Weights of a small GPT-style language model, trained from scratch on English Wikipedia: 913M tokens.
Each number is 128 + 32 x the weight over its row's rms, rounded and kept within 0 to 255. Layers, rows and columns count from 0. Numbers have three digits each. The size before them is the row's rms in percent of the matrix's.

# layer 4 MLP up, 1536x768, rms 0.0615, rows 1174-1188, columns 192-383
097:168136171125148177088162196097151155126099066128100129165098106161091101147108156175057078115142149071110161100153098108089149105091084136124109106150147135115114133187153116111083094102124135111139082152093143134137172145139155156120174130066145138157161148155159171089139120124108096150122055105133136112135189098132143165103094097142109179147119085178061146120177157125176095133136078153159092196136120154075142131186159128144156121078140117079127132143180089163129172126125145151117141046123057169166174156200127142094090206076190122105073161067129171144057150085123131117
101:171058123097124225090117089099134049111153104106157102158116159114112104117083123139101105103123084154169130140128134079154114164175157140086157075190180138110127175163116128135140066122121130132100123108147086131185133105142136182128105137157186096142075164066176164157070130120167060127194130138192153085119117153122111180200151163165098145146225146141079142103103171128087087135168104083157221136150143127168176149082124071177104189088159149081166165090178113144118125210139149132060133116169147150131092143138131173201165141106117089181096111112126166127094072144105129080
100:166117075113107153135102174137087115168091155129137138152107098162088146163159198080154161172093099157129134113097140141126118130110126093113192127066093122123092114108086090163151113085128145152125082186137098121160089145180160120107112146159112110143189150162105179128078180110170117090187079107107086150112137101131109132066115145134142141126117132137086127112156094145162087112110107136135144051108093148117154139106151100085167120137053142171184130120145154176156165113079166149160106145196138104133188136194122070104160130071078141122106167109099150140146098137120113124
108:150085135108133125132149123188103152163155121046067135093117159227123101126117105135127123103092141154190092161175138105123090101146143179140186177122108158163170124104081102145118147124137075121120130174098128196110193147070146140127161114134179125137170111149100151143169123172150106126126097146082144132122077138124153118181141154097174138141185140187128147127156137127136088133128135153139147140153141147069112088127080165128094144132155108098179082110146147119097152216121111164144117113098099132198122198111163135123144121125081167151064132141189117118099109073155095111
106:143169128150130105098123115116157152139122099062134112134148118142171101117132116110127127154156132134091118117156150151092102178126076156128149117108078128116135132161123079150131097068145111066135106160156159162144101154094141136168147086138106171145102132083106154160119070084104128141111145116186145138088115122167120073112157142180073162095127110135185056146111127179153110101108080135064175112153194106181137149155156111124160129113156092079067115169139106119152130122150197107113109142157076143123159085117113112104090092132153133053157096107139163118169116114119169096
101:123132155095134138111127180110165101110166133127141104104119137115118175111191138135086136106082098104139090128136084109163136098117099114072133066155162118185132148135164147104091156164080169174147151101109164093171111115159156161074070106146121109090112122109156098105154137056126135157110136206140136166108099132114170152133119139140118147135078110094124119110153069118094088121123188142141134133076123154129172166112117122118166136119083150084085194108097083102189139111132133108130109119113151104069196139128067086076144180125130153120113145118170121123148149158104072091
101:141075112136116202156115079102178091107119127116120143092133104138146139102162110094181147144134054080171145151160095155145065144188095125123077113122086153143118154128159092148113166136099113163178139101126068113122079068102102184156186150130139131119121081120059125147142187119121078128141121120073126157061051134122168135119118130123162075153111077100170130114099127128165137094112119075144129140067119110057155111132110066161101145108120084126124187138092131160128161116181125092191173124097159123160120114216151146153060116127148079112100135138110129142167202139141164176
103:141113059157112131153154155129112178078147073134177145161178199153121128129109106098138137081081118125159104111156148160101125183096130125159131120154118132140058126111138087119131173091158117108118146151153117158082106135112149099174163138151132161102162068085084126176168140148103147135110139158144180089068132173155120080132128175106180130108130026176132124135194091135107131091126145148119117114069154189138123134175113121113098130070124135122052135139141064155096137126115136142101215131097113135110162146138124129117088107125089115130170195086105161114121174202101081207
099:117138170079141081139106169108121190139094202140127150162108092164131084147097147115150175071099114127165108152215169115168087144122192139152145104134106120111079113102204061020140110152126140093112114107131162127163111148166088131146125115142111135103178119139041099136128184189118138131149136141122170086150143088134163097126147120140095175100124150047152180175130070161145104080157140150117100174119139143100053135096122112104207061134167150131150129154110150115178105134166176167114092161119102090131099140111122094149135133139181148131136079154146142117144124095135134149
097:139172160140156169181107131130154173096178123160077147092172149167168202132154209146186156108106143148116139148140100119125133131118117157122181112124171070155163133150097110144111144110153144138106114155100132119090054093070135111133119166184145080109124145120133140203118107165097086119093127072130170093060119077178120191146124145124074151149139127090105126108102135135109100125124091128114094120106120128106175155124088138089096122114148156137174145141132125070141136101156120115113169153183146106069169109097093167160167112142129089067152193143102153126170163108159123115
098:106140098088133181149091162168108161138137139076075129133153180097188181137123149112190126118075098126112164114098139129127141108146201131146163098097128092114088153132185096081148050156117173147208123128157120091080109183110144183092165147131093124107106104128164137136145103113140134135162103144109161135150174146128148186085091134086151123144048128087065116142134169169142157132117166147155171095154090147120147145121137109141149118075123135141119114134168144106071101097094133089102160130115140117098134121147091060127072168121122138172107139145138204125062149140104149064
106:118155109121151115138097121154115129121107116121137152131155083105167097082134137116115096135134155104150162177133125127143166142196118147117093157063121129144172181134166128086131124116101125166111152115103132076100096192090081142104155164149170143099116123159111123141145135096117143115140137150154129129127157142135093157053108097122111129102087122156117152117154154063141147061099156118175105065150191138133106168143079116185088116141135129080144139120109138144079113135142096124142166162092135209180161139100121135105137156067163139160157117111151151092122119165116071153
099:132145151083100119140116110124154109166057159149097142113102200139127105145141151092150102125127164123126164145123109151100109121131108129114120106091154120123109148137046159110223122074185127099097156124124155129113064097096139126078136205123192144054147062146161188115138138066118088153171185089158148101129185090113144110141085179107117112122147094120115117105120115128117099142108068091192142200092122125142133109109134167123168161143133084118092100143109124120112129121151137158093172157137151116151142161192080133146151181157108103193127090168159100137158150159143098132
100:083135148116173151166095108157085123151197145157086138153133110120091071109199128149107104166067159117103133112110145214064118145129071089131163131133168116155115128131097124099144118099134102130120074142122179136099055110109168175102136102068134107136149102140169152146155053124099151133029179178164133107093149140142107142110088106100149113195182119140150104152055131169115160137112117163148117180138123105129131110110144130100165177157095066147190152119077138149194168125107105123106142143156084146150090098161149060095114133143122136121163067127150123119110141100148148130
102:141088157166100169089134125199133169106108150168115109127140128139127101110174112105140172155122086131130101144148137168121085074077168144129156189089078064130106062124108137130076060122151133142136129136108164106173059111120103168130129168088160141043116107104127101123186066119147074127119072145131113116123114170056157197123122088171164105147127159152163143156095134155087102162170090118152146151115137101116123112137129144163089161081120128206108158143116158113126148097101118152115145092156152196110147193101075156124089061127138126094188134156124104086130158115122132196